From a checkpoint of a small transformer trained on Wikipedia: learned positions, 946M tokens.
Each number is 128 + 24 x the weight over its row's rms, rounded and kept within 0 to 255. Layers, rows and columns count from 0. The size above them is the row's rms in percent of the matrix's.

# layer 2 MLP down (transposed), 1024x256, rms 0.0513, rows 737-789, columns 128-191
size [101 106 114  98 100 104  96 101 112  98  95  98 112  90  97 103 101  96  91 108 101  86 111 108  93  82  86  94  96  98 107 111 105 102  91 111  70  90 104  99  91 107 100 107 110 108 108 110  93  88  94  89  89]
[[138 124 134 105 118 135  96 115 117 106  96 151 161 132 189 137 157 116 132 142 141 144 132 108 149 141 155 130 117 129 120 159 133 148 155 154 125 122 180 105 130 170 145 115 120 124 137 133 162 150 163 129 145  92 144 127 168 119 105 128  94 113 102 102]
 [128 123 110 152  97 113  99 165 132 145 155  53 122 143 160 110 102 154 147 128 125 152 123 109 144 101 121 123 109 110 144 123  84  87 154 156 124 152 119 163 118 110 112 177 171  98 146 160 127 129 130  94 152 121 137  98 127 100 102 108 154 117 135  86]
 [101 104  90 165 129 103  92 134 130 134 152 147 175 160 116 136 118 146 105  83 122 193 135 159 103 112 124 124 124 162 132 147 168 131 126 145 110 134 124 129 128 126 144  90 126 128  87  99 124 124 169  74 100 142 139 125 153 122  96 137 123 111 130 149]
 [134 111 151  80 155 151 113 143 121 145 122 133 112 125 136 104 106 149 156 149 119 122 124  92 124 127 170 126 113 157 147 121  86 150 101 116 113 166 117 105  59 120 145 116 131  93 150 153 161 118 153 174 182  95 105 121 150 121  83 114 149 103 154 112]
 [ 98  97  95 150  96 141  98 140 123 126 142 128 106 128 109 160 120 123 128 133 166 104 113  81  90 148 128 132 140 165 133 129  80 135 105 127 117 137 136 126 151 140 159 162 114 107 150 132 145 148 149 128  77 133 141 112  97 161 158 106 137  74 131 103]
 [144 141 133  89  85 139 110 121 157 107 165 129 106 173 147 119 151 129 132 125 106 118 122 108 146 126 139 128 149 138 155  89 125 105 151 128 129 111  97 144  86  77 137 129 140  86 144 135 144 113 148 127 184 139 131 163 140 147  75 132  93 125 124 124]
 [120 129  95  91 113 108 151 124 116 143 101 112 116 149 127  94 130 136 108 129 181 120 146 142  80 135 144 137 135 189 126  92 161 128 135 156 128 100 134 100 138 105 140 137 145 131 136  75 113 166 105 124 155 147 154 130  85 100 121 135  76 135 131 126]
 [107 136 128 123 155 126 124 126  95 133 114 102 143 116  83 119 115 152 135 154 191 130 151 146 189 116 177 112  76 149 142 138 137  99 148 150 148 133 158 143 159 146  74 124 136 120 110 161 151 175 139 130 119 145 133 140 158 111 139 168 150 110 132  88]
 [138  87 134 120 138 142 139 112 153 158 129 128 128 131 147 116  66  69 193 120 139 127 130 102 115 116 118 158 118 144 149 132 146 167 138 100 137 133 160 152  99 116 158  83 121 115 169 119  98  75 120 159 165 117 124 116 125  87 136 143 172 174  93 126]
 [135  73 137 116 150 105 103 143 151 121 130 142 122 134 132 105  98 169 137 141 123 100 139 111 124 111 171  77 125 107 113 133 151 130 100 104 135 107 146  91 131 128 146 144 135 106 141 131 169 113 134 102 128 140 138 160 118 121 158 124 131 130 136 123]
 [145 132 143  57 108 106  96 136 144 102 124 107 160 138 191 106 121 146 126  87 124 107 121  94 141 123 119 161 154 107 120 134 107 132  98 128 117 161 164 121 112 136 147 145  89 124 118 157 158 124 141 144 107  81  88 155 164 148 120 140 129 166 142 118]
 [161 133 154 125 159 108  68 120 124 141 139 110 118 136 159 131 117 100 161 152 154 109 139 101 150 120 170 121 121 154  88 123 148 125 137 144 156 136 124 153 140 149 129 101 156 105 111 109 120 120  85 170  86 137 135 113  86 159 107 155 154 142 130 136]
 [111 146 148 132 113 117 133 106 122 181 122  93 118 151 121 103 137 100 156 163 133 101 108 154 133  97 128 157 167 137 110 139 127 144 178 139 169 133  82 138 109 114 100 160 125 189  88 172 106 131 118 129 166 132 120 119  96 130  99 149 125 150 131 159]
 [104 149 130 125 134 125 142 132 146 140 120 189 112 113 159 148  93 144 151 114 164 111 138 104 119 100 159 124 124 123 152 119 136 124 118 129 123 156 156 163 117 100 110 112 129 146 120 128  65 148 106 112 124 146 159  95 152  83 100 134 129  78 102 146]
 [117  91 128  74 122 118 135  99 142 128 112 161 163 146  98 157 144 116 106 161  98 125 145 134  82 150 128 146 147 123 125 104 160 156 138 112 123 146 144  81 108 151 113 160 153 133 119 136 111 198  83 143  78 151 135 105 100 164 122  77 134 139 121 132]
 [138 117 135 149 138 118 121 105 164 133  95 155  93 168 134 189 136 115  87 105  77 111 113 159 104 117 125 108 116  75 167 132 140 151 120  95 144 125 157 143 141 134 101 135 103 117 157 112  86 150 124 129 121  97 135 124 157 127 159 119 134 143 105 114]
 [148 133 145  92 144 110 130 141 114 125  92 167 162 142 101  86 131 109 159 104 107 154  93 126 113 119 138 149 146  96 104 117 115 136  79 127 147 121 126 123 106 161 114 143  95 133 128 130 110  86 140 111  79  87 131  78  89 136 110 120 149 159 173 107]
 [136 108 142 102 150 133 118 107 123 100 179  81 152  62 104 121 144 170 119 183 132  98 132 143 135 101 115 110  81 166 110 168 127 101 123 150 110 130 120 127 101 142 136 152 178 100 131 107 136 105 112 115 104 108 119 118 151  92 158 122 136 109 106 178]
 [149 132 128 112 117 149 119 129 119 124  91 105 122 121 141  83 124 154 114  92 172 138 127 112  82 139  99 108 165  94 128  90 127 130 133 130 120 122 128 114 135 156 117 117 162 153 101 141 147 137 157  90 117 147 124 124 117  96 170 131 127  83 126 134]
 [151 122 133 117  92  98 177 145 163 125  94 121 152 132 136 163 120 113 159 125 135 163 128 166 111 146 131 148 136 135 117 135 149 128  99  84 129 152 123 139 104 149 124 116 109  94 102 108 131 111 110 114 141 112 116 137  79 123 106 146 130 118 162 106]
 [146 118 124 115 166 116 125 112 142 146 160 130 144 113 150 140 133  90 127 119 130  81 100 135 141 141 167 110 121 139 105  64 143 120 108  96 131 120 124 121 127 142 115 142 156 106 134 113 135 127  97  91  70 161 111 145  89 114 115 191 129 109 104 131]
 [170 125 116  85  88 147  84 110  87 138 184 136 119 124 136 141 128 138 130  93 192  97  79 118 128  93  93 153 127 145 166 113 143 133 128 110 109 134 135 136 114 136 100 122 105  90 124 173  92  94 133 130 126 101 114 122 130 114 145 108 113 137 115 136]
 [128 160 149 140 131 136 102 168 164  98  95  97 155  46 150 162 150 145  99 160 107  95 108 138 154 133 175 103 117 170 143 132 105 116 147  83 138 125 138 104 109 127 110 144 138  82 105 163 110 174  92 155 120 155 103 137 138 116 123 132 144 124 164  97]
 [151  82 152 168 173 122 118 110 122 116 122 102 149 162 121 148 147  70  98 119 147  93  92 128 155 111  99 142 132 146 142 156 112 121  86  92 123 145 125 146 122 146  87 132 123 124 147 167 120 151 145 123 112 149  98 141 149 199 110 131 175 128 112 136]
 [ 99 110 145 134  86  84 186 148 158 117 132 111 110 155 100 139 158 158 134 133 151 167 136 122 137 161 128  94 114 141 117 130 142  76 172 103 135 120 125 147 126 132  98 125 173 117 117 182 108 103 128 136 150 117 104  97 127 132 161 131 141 118 158 139]
 [156 120  98 115 161 122 123 139 163 143 121 128 159 140 137 124  54 164 121 142 133 105 100 102 128 144 133 125 123  93 114 132 150 132 137 119  99 165 130  94 106 132 121 112  83 150 162 121 126  82 132 145 136  51 103 148 148 138 101 116 130 147 120 118]
 [ 94 116 154 130 135 135 108 130 128 102 170 126 142 143 103 132 114 113 129  90 126 139 158 155 117 136 119 103  85 133 118 110  91 118 115 172 141 123 143 133 146 116 154 145 175 152 130 117 170 168 138  97 123 146 149 135 139 129 161 155 120 149 127 135]
 [129 120 133 169  80  76  91 101 139 165 130 137 104 124 120 129 128 161 150 122 132 134 114 114 105 158 103 150 104 138 130 138 114 112 109 120 142 143  81  83 105 159 123 100 114 117  91 104 156  75 130 151 103  94 112 150 122 153 111 109 154  87 139 166]
 [117 163 149 137 165 118 132 134 116  85 103 141 117 118 162 109 144 161 122  99 164 102 117 114 107 151 151  96  79 130 143 162 114  87 145 124 167 124 146 131 135 118 151 136 162  98 134 121 122 124 111 177 133 134 160 107 102 116  92 138 128  82 163 127]
 [ 88 126 128 144 129 141 120 153 161 123 130 136 169 163 112 152 113 134 115 133 156 144 139 135 168 129 116  88 134 139 137 153 146 134 159 104 114 103 124 134 118 146 127 138 122 138 158 114 105 150 151 137 145  94 139 135 131 113 142  96  91 172 121 110]
 [120 122 146 151  84 146 153 108 146 104 158 125 113 123 150 131 114 142 112 152 135 141 108 147 109 120 131 111 140  85 142 115 101 145 138 124 147 152 112 170 105 124 124 142 133 135 177 115  95  78 172 109 115 131 129 161 147  89 100 107 133 116 123 150]
 [138 102 116 131 100 164 154 114 118 149 181 147 165 134  67 151 147 125 122 151 123 112 129 131 143 131 121 107 138 130 153 111 117 143  95 142 117 132 133 129 118 115 101 131 108 132  97 130  81 168 153 154 113 119 159 128 130 160  75 108 106  80  98 157]
 [117 136 125 158 115 135 176 135 111 127 102 115 118 146 121 116 103 154  63 115 167 105 135 137 115 114 106  91 130  92 138 137 110 104 155 143 159 146 154 136  87 172 157 144 153 140 146 139 114 135 126 180 135  87 108 131 111 104 120 136 109 116 116 172]
 [128 138 133 139 121 139  97 124 151 111 126 100 155 125 117 153  92  96 163 107  87 130 106 129  85 109 140 154 136 105 102 119 121 116 112 163 129 149 140 156  98 125 172 121 127 102  94 126 156 176 154 109 122 120 122 127  94 129  79 118 143 147 110 163]
 [148 103 127 121 167 135 133 126 128 112 130 124 140 152 116  99 101 138 130 117 188  99 130 132 119 111 119 152 101 132 149 127  81 145 123 149 112 115 135 106 125 169 144 106 156  90 158 112  87 123 158 120 110 149 175 134 162 111 113 134 126 131 146 136]
 [136 166 114 104 109 157 138 163 100  98 162 123  82 127 153 106 123  89 169  99 136 149 122 148 100 144 104 126  82 100 155 177 213 111 130 122 109 146 115 126 136 130 121 127 159  98 115  93 167 109 150 155  93 123 139 121 155 115 107 187 155 156 104 154]
 [135  97 118 138 165 162 131  63 126 147  98 114 162 106 114 145 146 120 131 159 110 146 137 145  93 124 155 125 102 166 164  96  96 126 145 156  82  93 140 140 104 158 121 144 102 111 167 116 159 145 116 139 149 159 114 205  64 130 114 131 125 159 140 145]
 [108 131 154  93 129 120 170 131 127 156 111 154 119 126 128 169 123 120 108 147 147 153 117 179 100 149 173 189 139 104 117  99 142 102 126  98 103 172 127 105 107 111 101 137 114 156 160 151 135 148 129 161  91 121 176 125 133 120 138 175  80 121 104 138]
 [149 146 134 101 104 126 162  98 147 119 118 111 144 113 148 103 120 165 110 110 166 140 152 120 156 160 135 136 120 154 108 186  86 147 126 153 123 150 130 133 164  70 151 109  97  98 135 147 142 103 142 167 123 137 131 119 133 134 108 151  93 141 120 115]
 [112 161 126 138 166 182 122 137 105 161 141 111 122 112 212 140 118 156 131 145 167 127 157 151 124 126 153 125 116  82 132 137 167 158 148 143 130 149 127 156 114 138 129 147 116 103 135 133  76 132 140 134 125 141  96 118 144  84 128  96 137  77  98 149]
 [119 134 104 141 127 162 135 166 113  99 111 147 130 117 113  95  83 172 115 117 147 117 109 131 134  74 119 108 157 134 140 182 117 142 122 127  93 107 144 174 128 155 124 156  81 158 111 165 126 135 149 122 142 152 116 129 137 142 105  79  85  68 126 153]
 [113 143 118  89  99 142 109 105 145 169  76 141 134 127  96 103 119 100 104 155 132 108 132 142 157 144 108 130 123 121 138 104 129 153 123 112 102 105  98 129 127 114 136  94 139 145 100 136 122 159 149 105 123  93  95  91 118  48 123 154 141 150  97 125]
 [116 130 147 140  98 122 117 139 154 130 121 100 112  80 154 134 146 158 131 150  82 125 141 112 105 134 152  92 113 132 154 166 151 117 129 153 122 122  99 133 159 110 160 111 128 113 131 104  96 165 144 126 128 124 165 159 140 142  96  89 126 109 167 120]
 [130 150 103 155  96 112 140  81 110 127 113  93 120 117  81 128 127 138 105  93 105 127 113 121 101 126  67 125 127 103 107 117  98 147  78 125 130  67 153 130 113 130 148 146 137 112 164 152 196 124  80 148 137 132 175 152  97 156 153 107 116 155 118 147]
 [167 140 126 121 124 160 198 113 157  98 145 151 101 128 125 123 129 133 107 114 144  85 156 117 154 177 119  75 113 142 146 126 128 133 115 132 123 108 151 163 108 164  81  89 116 121 122 125 102 135 125 143 129 111 149 119 168 107 113 136 116 120 116 123]
 [110 131 118 116 154 120 120 103 127 115 132 121 137 150 108 110  86 107 155 134 174 148  86 124 100 128 141 157 131 100 115 100 119  60 123 146 135 179 144 137 131 139 102 122  91 130 119 147  73 145 130 143 134 117 116 112 130 125 119 169 131 121  88 147]
 [133 131 129 100 151 102 183 131 169 137 104 119 135 117 144  76 147  94 102 135 172 144 105 125 111  87 116 127 135 134 134  88  80 128 114 135 102 156 148 158  91 106  92 141 111 105  92  88 122 120 115 175 116  65 149 123 165 102 106 138 128 159  91  97]
 [ 96 146 118 149  67  63 100 108 148 120 137 144 126 130 137 166 107 175 150  94 121 106 143 156 127 150  91 103 163 112 135  85 146 114 119 161 139 142  98 172 131 145 132 158 121 106 106 128 148 154 142 124 138 153 117 161 160 135  94 134 121 138  98  93]
 [108 129 143 135  73 148 109 176 123  81  88 132 123 140 130  75 104 105  96 140 142 137 154 121 141 114 123 116 125 119 138 133 113 158 122 126 139  94 130 125 100 113  91 150 113 129 137 137 116 108 158 152  97 180 158  96 101  92 125 125  95  77 114 146]
 [152 160  81 117  76 150 130  93 102 105 129 134 120 112 146 146  98 118 142 110 123 147 132  73 131 146 107  97  68 128 141 137 148 151 136 117 141  97 128  84 166 134 160  86 125  99 140 126  65 112 116 134 134 154 137 135 163 113 145  82 131 110 104 111]
 [137 123 120 140  92 139 158 134 138 124 132 133 120 113 132 104 141 114 119 154 110 129 157 105 115 166 130 167 142 100 103 104  96 154 122 143 117 147 146 101 144 127 113 145 152 124 136 118 118 157 110 108 130 127 157 124 144 150 145 164 152 163 119  93]
 [130 164 164 114 121 142 158 112  88 140 128 153 138 126 145 146 142 154 127 120 170 128  87 121 171 145 103 148 124 136  98 110  83 153 134 163 103 180 100 130 169 100 112 144 112 106 154 155 128  89 114 123 160 156 157 150 134  97  93 116 118 134 108 138]
 [141 116 149 151 144 119 181 142 123 149  94 141 107 117 126 144 119 140 127 132 157 117 104 123  96 104 141 104 174 123 160 136 133 147 163  90 141 139  89 160 121 125 164 129 128 123 122 111  88 117 137 183 159 115 182 156  68 145  67 155 113 116 123 114]]
# layer 2 MLP up, 1024x256, rms 0.0513, rows 738-789, columns 128-191
size [ 95 114  92  94  92 100  92 105  99  89 101 115  95  93 107 108 100 100 120 101  93 108 110  78  97  94  96  97 104 110 105 105 103  95  98  89  94 107  98 103 102  96 115 120 110 103  99 100  93  98  92  95]
[[119 105 117 118 148 113 133 157 150 159 119 117  93 149  48  76 180 150 117 170 144  93 130 123 132 160 101 142 130 120 117 141  96 158 101 179 147 117 127 112 129 138 112 104 139 121 116 134 149 124 153 147 162 136 113  80 141 120 152 106 129  83 131 138]
 [149 127 119 124  98 129 117 135 166 111 145 152 110 123  78 143 111 146 119  85 109 115  90 152  90 127 108 129 115 151 128 119 142 137  93 111 105 148  99 124 124 118 150 160 135 160 137 121 163 135 129  91 115 175 110 146 174 141 109 137 136 103 121 114]
 [132 135 111 158 100 117 131 128 100 156 168 131 102 159 125 129 113 122 105  73  97 192 156 168 106 120 113 122 129 116 136 139 182 130  79 156 106 108 141 109 121 111 145 134 135  81 158 105 131 147  94 136 137 116 151 124 116 139 148 164  93 155 142 117]
 [146 109 127 142 142 142 160 138 106 126 153 151 128 115 141 134 154 112 132 135 120 166 113 167 120 122 152  95 111 149  95 130 125 159 123 158 122 127 139 137 161 138 119 123 129 117 102 111 115 140 127 113 149 125 125 150 138 181 134 128 133  78 114 154]
 [134 138 132  94  68  81 139 139 121 131 128  97 128 135 157 111 104 119 150 125 122 123 133 121 154 140 136 135 100 127 158 135  96 111 123  93  90 148 141 124 143 117 136 102 143 137 179 123 139  84 159  85 100 141 123 111 144 128 153 120 168 170 154 118]
 [174 105 147 139 129 127 132  94  84 104 162 151 159  93 145 189 135 140 132 136 132 109 133 132 134 144 115 133 135  86 117 127 123 116  62 154 116 187 105 151 150 132 101 133 121 132 120 137 146 119 150 140 148 130  90  91 154 175 134 142 183 109 146 133]
 [146 166 119 139 116 143 136 141 169 124 108 132 142 145 127 116 153 104  92  89 120 142 150 101 109 103 137 136 120  77 136 141 119 147 105 133 129 110 119  93 116 164 158 144  96 111 140  91  91 116 174 116 145 153 147 133 108 136 115 122 122 119  96 105]
 [127 105  77 126 154  86 108 125 136 123  91 139 152 144 112 141 135 131  91 121  99  91 117 139 165 118 137 103 137  97 127 100 123 139 157  99 110 143 161 115 157 135 117 134 183  80 108 131 152 148 145 134 147 145 120 129 138 144 140 107 166 121 138 140]
 [ 93 138 119 154 111 128 131  86  98  59 159 125 143 120 145 113 116 128 153 133 139 127 106 143  70 141  94 126 115 104 123 143  96 111 155 126  97 139  81 132 125  93 165 133 164 127 134 161 158 130 161 149 124 137 143 116 135 148 123 149 130 147 144 155]
 [146 149 109 124 137 116 143 148 161 138 138  97 127  91 136 100 121 152 140 129 146 128 119 141 102 114 139 100 134 150 156 115  98 101 165 173 138 119 140  90 130  99 127 100 142 158 119 185 126  94 173  97 143 134 136 135  97 123 143 135 114 192 123 145]
 [129 110 142 129 115 136 137 153 149 134 120 102 115 139  94 104 157 117 123 101 159 154 138 119 124 156 138 150 140 143 125 148 177  87 113 135 110 135  93 113 138 119 151 159 143 118 128 132 175 144 135 139 106 157 146 102 149 125 160 138  89 160 170  91]
 [130 112  93  85 115 169 132 153 185 143 161 133 127 143 156 150 149 136 161 139  93 142 137 141 149 168 122 124 127 145 146 137 192 100 145 133 171 122 106 147 139 131 116 122 139 151  92 143 115 134 118  99 140 169  98 127 149  98 120 138 139  93 123 131]
 [123 153 145  98 155 164 108 135  97 148 137 115 167 135 112 144 187 101  90 163  82 103 127  95 151 177 146 123 125 142 130 122 131 144 127 117 110 111 105 106 135 148 150 156 119 101 114 141 188 140 175  94  97 137 151 154  81 124 141  94 112 154 149 150]
 [112 150  94 105 210 130 143 118 147 131 115  93 130 106 124 112 158 112  95 107 151 141 109 135 157 125 124 161 154 123 148 117 144 125  96 140 128 149 163  92 141 108  97 123 127 125 145  70 104  71 104 154 144 150 137  66 113 135 131 172 135 145  68 112]
 [154 127 140 112 104 103 108 148 137 140 163 144 180 113 101 145 148 153 163 122 173 129  74  81 157 161  85 159 125 160 175 147 130 133 141 132 141 138 142 157  96 120 155 147 114 116 120 141 129 125 162 150 171  99 166 127 133 120 148 132 155 126 138 176]
 [125 136 139  74 122 132 107 148 128 110 109  97 104 124 128 160 129 150 147 120 119 103 142  80 169 112 120 123 126 138 126 107 110 112 128 144 136 155  98 134 132 159 129 123  76 161 110 147 161 111 140 136 127 164 115 164 143 186 115 132 125 143 136  90]
 [140 140 100 128 100 104 109  98 180 137 100 167 146 134 129 156 157 142 108 190 132 122 177 196 114 135 115 131 127 118 111 124  87 113  98 126 122 138 143 101 126 125 118 108 130 159 120 170 123 138 130  97 143 133 107 133 135 119 153 146 109 101 125  95]
 [155 113 107  88  86 161 122 117 122 156  97 105 149 135 111 132 119 105 128 111 139 129 118 106 171 100 120 156 150 133 129  97  87 170 159 133 142 140 154 106 145 126 132  96 144 128 128 142 120 126 151 118 168 125 147  88 127 170  92 112 124 144 148 107]
 [127 124 109 117 108 117  94 127 120 154 163 100 105 141 120 195 124  98 129 113 124 146 100 114 161 144 110 130 154 121 122 126 100 141 143 123 171 131 118  83 118 134 149 128 106 141 165 150 116 100 136 146 131 141 139 109 112 149 120 153 181 156 133 143]
 [137 139 132 148 105 124 125  96 167 151 128 119  97 156 107 158  98 172 143 121 156 184 103 122 126 144  99 140 104 131 111 126 109 156 116 182 145 121 120  99 151 111 164 136 119 139 149 169 133 151 140 187 117  84 129  96 132 166 144  97 168 121 115 126]
 [ 89 127 114 168 160 103 129 105 161 149 134 120 112  94 121  76 149 129 129 168  97 131 162 141 151 126 129 153 142 120 142 142 153 141 161 107 160 144 153 132 111 123  93 145 128 144 132 131 110 124 105 104 139 107  97 123 132  78 101 108 117 154 170 100]
 [178 122 136 149 101 110 104 134 111 163 135 122 122 167 101 137 143 131 142 153 110 140 114 147  97 112 128 145 169 113 109 143 140 130 113 164 112 185  97 142 173 146 120 136 105 184 127 119 136 158 166 126 125 140 158 153 126 148 148 136 117 133  90 107]
 [107 114 135 147  72 136 158 148 141 157 102 145 129 145 134  89 132 123  91 141 103 130 125 144 129 155 117 159 130 112  90 130 118 147 181 125 107 137 172 156 176 143 176  89 118 110 116 129 118 140 121 120 110 128 166 130 119 110 139 111 126 145 144 137]
 [171 110 107  92 109 130 117 118 149 115 117 129 150 159  96 113  99 106 109 147 126 179 154 121 136 119  97 158 151 121 143 156 129 124 174 104  81 141 115 109 166 163  89 155 120 105 116 100  82 157 116 128 114 119 137 117 170 118 115 154 113  87 142  97]
 [ 93 149 113 171 115 146 121  92  94 113 112 115 114  79 120 108 189 109 116 122  94 101 158 126 128 127 109 137 125 161 140 137 119 128  79 124 141  96 120 124 172 138 133 148 145 134 101 147 150 168 135 112 163 162 115 116 156 147 165 117 105 104 123 121]
 [162 104  96 108 184 124 132  92 139 120 133 129 118 123 169 113 131 116 113 133 150 115 141 138 162 113 170 131  90 149 151 116 144 154 146 131 148 147 125 138  99 107  95 144 129  97 152 151 118 100 123 166  78 148 150 171 132 135 120 114 128 161 143  87]
 [130 131 158  80 186 153 126 150 128 131 137 129  93 136 158  71 114 118 122 171 145  90 152 135 136 125  84  95 134 107 161 134 176 121 123 142 133  83 143 129 170 105  95  95 166 118 164 163 117 201 149 135 118 154 153 140 152 111 136 137 140 121 116 123]
 [102 109 131 175 152 146 152 124 119 149 103 138 147 134  91 153  97 135 143 162 103 121 158 101 139  91 137 117 126 134  91 144 141 139 136 170 171 131 137 117 129 134 146 139 148 183 122 140 159 121 105 124 154 183  92 122 137 164 135 106 175 108  88 164]
 [107 149 115 122  87 132 147 128 134 195 122 107  99 155 110 136 161 100 108 141 112 136 107 158 148 151 137 147 141 194 126 141 106 162 128 133 147 175 125 146 124 131  94 105  93 109 150 104 125 138 140 120 186 137 134 143 136 126 118 163 144 140 146  74]
 [114 117 161 178  90 130 128 176 140 140 110 104 156 156 146  89 142 157  97  97 117 132 169 129 176 127 124  86 102 140  85 151 138  98 174 130 119 129  93 100 138 132 102 125 104 125 164 115 140 131 113 105 143 126 126 136 129 136  92 124  88 114 119 109]
 [133  80 162 120 134  99  85 149 121 180 156 117 161 148  98 127 168 154  89 109 156 147 110 139 111 126  50 125  88 145 130 140 104  95 123 166 140  98 141 152 112 151  99 144 186 167  97 118 149 148 143 125 148 134  99  98 133 164 152 154 143 163 111 134]
 [105 126 118 101 116  88  88 118 134 104 105 108 151  88 151 164 147 106 166 151 130 122  84 151 140 115 147 120 155 105  81 138 147 103 119  98 121 130 124 152 110  99 171 167 166 125 120 109 138 116 143 135 120 117 133 151 175 105 153 133  79 150 133 104]
 [115 127 130 128 124 125 138 118 113 123 120 137 127 164 142 161 160 116 128 135 127 162 135 135 132 108 153 109 140 166 127 114 150 136 120 107 121  70 108 107 134 116  82 110 180 164 117 138 129 109 114 170 157  80 120 134 129 115 141 115 101 122 121 117]
 [126 158 123 148 138 137 144 118 144 148 136 120 120 155 121 146  94 108 160 123  96 147 146 153 126 116 100 103 133 166 123 123 137  67 122 114 127 122 147 104 141 146 114 129 132 157 183 108 114 145 156 132 150 133 131 102  86 127 154 132 113 169 101 155]
 [130 102 120 130 183 137 125 141 126 135 108 132 177 144 120 156  94 120 112 118 135  90 123 135 104 174  97 149 119 153 116 117 134 122 117 132 113 141 102 103 150 117  96 170  91 133 118 144 121 145 109 104 118 107 129  97 136 166 141  89  99 106 133  83]
 [171 130 163 155  78 117 135 131 117 131 152 134 122 127 159 120 106 146 102 112 115 119  95 100 152 141 138 155 160  89  89 182 133 119 110 158 175 141 127 145 132  97 116 120 153 170 130 108 154 111 130  91 113 106 116  94 141 135 172 171 173  90 107 133]
 [122 130  98 121 130 115 136 126 114  91 114 101 131 137 123 113 114 177 120  86 140 127 125  99  98  86 124 123 114 126 175 149 111 184 107 173 146 126 147 123 137 117 143 112 138 139 109 132 119  64 105 153 117 124 141 157 103 117 141  95 119 131 150 135]
 [124 130  98 111 101 132 159 138 112 119 144  97 114 114 120 127 120 108 147 123 150 124 145 142 184 128 109 138 147 144 104 105 113 143 126 152  82 158 161 108 104 158  97 113 146 150  97 104 126 152 179 125  95 155  95 167 130 145 151 139 103  83 129  93]
 [134 106 132 106 165  94 161 182 112  79 122 143 100 134 150 104 111 168 144  91 110 135 131 144 164  88 111 122 192 142 112  90 147 120 139 133 132 118 105 103 123 117 165  82 151 152 117 127 132  97 155 121 116  98 118 129  94 159 122 192 134 170 148 107]
 [120 172 154 134 110 140 109 123 147 124 100 129 118 135 145 114 174 153 119 130  80 167 136 126 140 112 154 165 132 116 127 105 115 137 117 178 128 136 107 109 122  95 175 104 133 151 145 118 132 104 120 119 162 116 142 156 184 135 164 141 112 134 130 102]
 [136 109 151 142 161 106 119 146 128  86 207 128 115 130  92 134 131 104 168 116 103 139 149 121 107 111 166 162 109 136 138 182 120 121 122 140 126 143 169 136 158  96 117 165  93  94  96  90 134 110 114 128 119 147 106 121 133 160 151  93 121 108 138 136]
 [141 142  68 122 120 142 101 179  87 101 124 128 113 117 138 122 139 117 120  75 152 142 123  98 160 108 109 168 142 142 160 107 107 135 128 122 142 172 127 140  93 132 148 153 139  98 132  79 136 125 151  94 121 164 149 116 111 101 116 130 148 148 146 113]
 [ 68 127 148  88 136 135 115 173 143  95 136 140  76 120 136 158 179  83 134 149 139 116 131 126 143 115 186 158 121 143 161 168 156 113 130 127 105 103 122 124 136 106 194  81 110 135 114 111 128 121 153 120 155 115  92 166 113  94  84 103 130  82 163 115]
 [120 158 125 111 181 146 128 130 155 135 111 156 131 144 123  85 135  82 166  79 158 122  76 103 143 147 163 110 110 144 145 120  97 144 111 103 127 122 138 130 110 156 118 101 115 196 110 106 124 143 128 107 134 139 112 155 143 154 132  61 127 136  94 122]
 [119 108 142 125 151 136 152 157 119 137 146 131 179 121 114 165 156  60 149 120 121 144  94 146 126 146 172 168 114 140 128 153 128 115 107 173 124 123 148 119 139  93 101 106 103 155 160 124  93  95 157 144 118 119 129 115 165 119 132 111 114 125 102 124]
 [118 127 168 119 108 114 116 123 147 155 136 162 162 145 136 124 154  97 114 124 168 138 176 149 174 164 144 139 109 155 124 160 102 144 169 139 133  80 117 117 110 107 130 136 143  91 100 155 104 118 144 141 162 158 121  98 152 162 111  96 131 131  89 155]
 [ 92 119 122 128 146 143 141 136 153  99 112 124 107 130 169 129 131  88 113 133 155 126 124 148 137 138 107 133 137 113 138 117 151 108  92  93 156 145 113  81 146 144 107 139 124 124 145 122 152 150 136 101 153 137 120 126 134 136  82 124  99 113 128 163]
 [ 96  88 115 109 149 146 120 119 137 155 143 119  91 156  81 161 142 116 162 104 123  63 154  83 116 101 143 132 142 114 141 138 147 135 160 119 133 113 150 106 170 147 124 154 141 136 141 112  86 100  73 113 138 141 140  92 113 123 107 113 148 166 102 112]
 [105  70 173 111 160  89 138 132 153 117 125 137 122  83 141  89 122 126 111 147 111 166 104 150 159 105 107 143 177 128  59 141 115  95 111 121 154 141 133 122 126 133 115 121 146 166 103 112 142 132 126 128 148  87 118 122 123 131 116 167 124 131 136 107]
 [122 110 146 108 173  94  95 107 140  99 139 120  94 161 130 130  76 149 129 130 141 147 113 113  86 124 152  70 161 128 129  74 121 135 114 102 164 104  99 128 164 135 146  88 145 111  87 134 128 105 131 125 129 164 124 175  99 131 135 137 108 128 165 104]
 [178 104 139 124 165 117 131 140 113 111 124 108  93 140 134 114 130 136 134  85 154 129 173 123 140  87 126 127 168 105 124  98 159 109 134 161 114 125 172 124 144 160 122  89 134 169  93 123 120 126 127 113 110 112 121 140 131 169 164 138 113 119 168 124]
 [127  88 145  90 146 114  95  85 109 113 161 101 117 166 101 138 158 121 167 124 138 146 151 175 147 127 155 172  85 107 118 108  76 104 105 116  87 171 142 142 151 112 115 140 131 114 106 135 160 133 113 123 112 157 126  87 183 164 161 108 128 137 119 165]]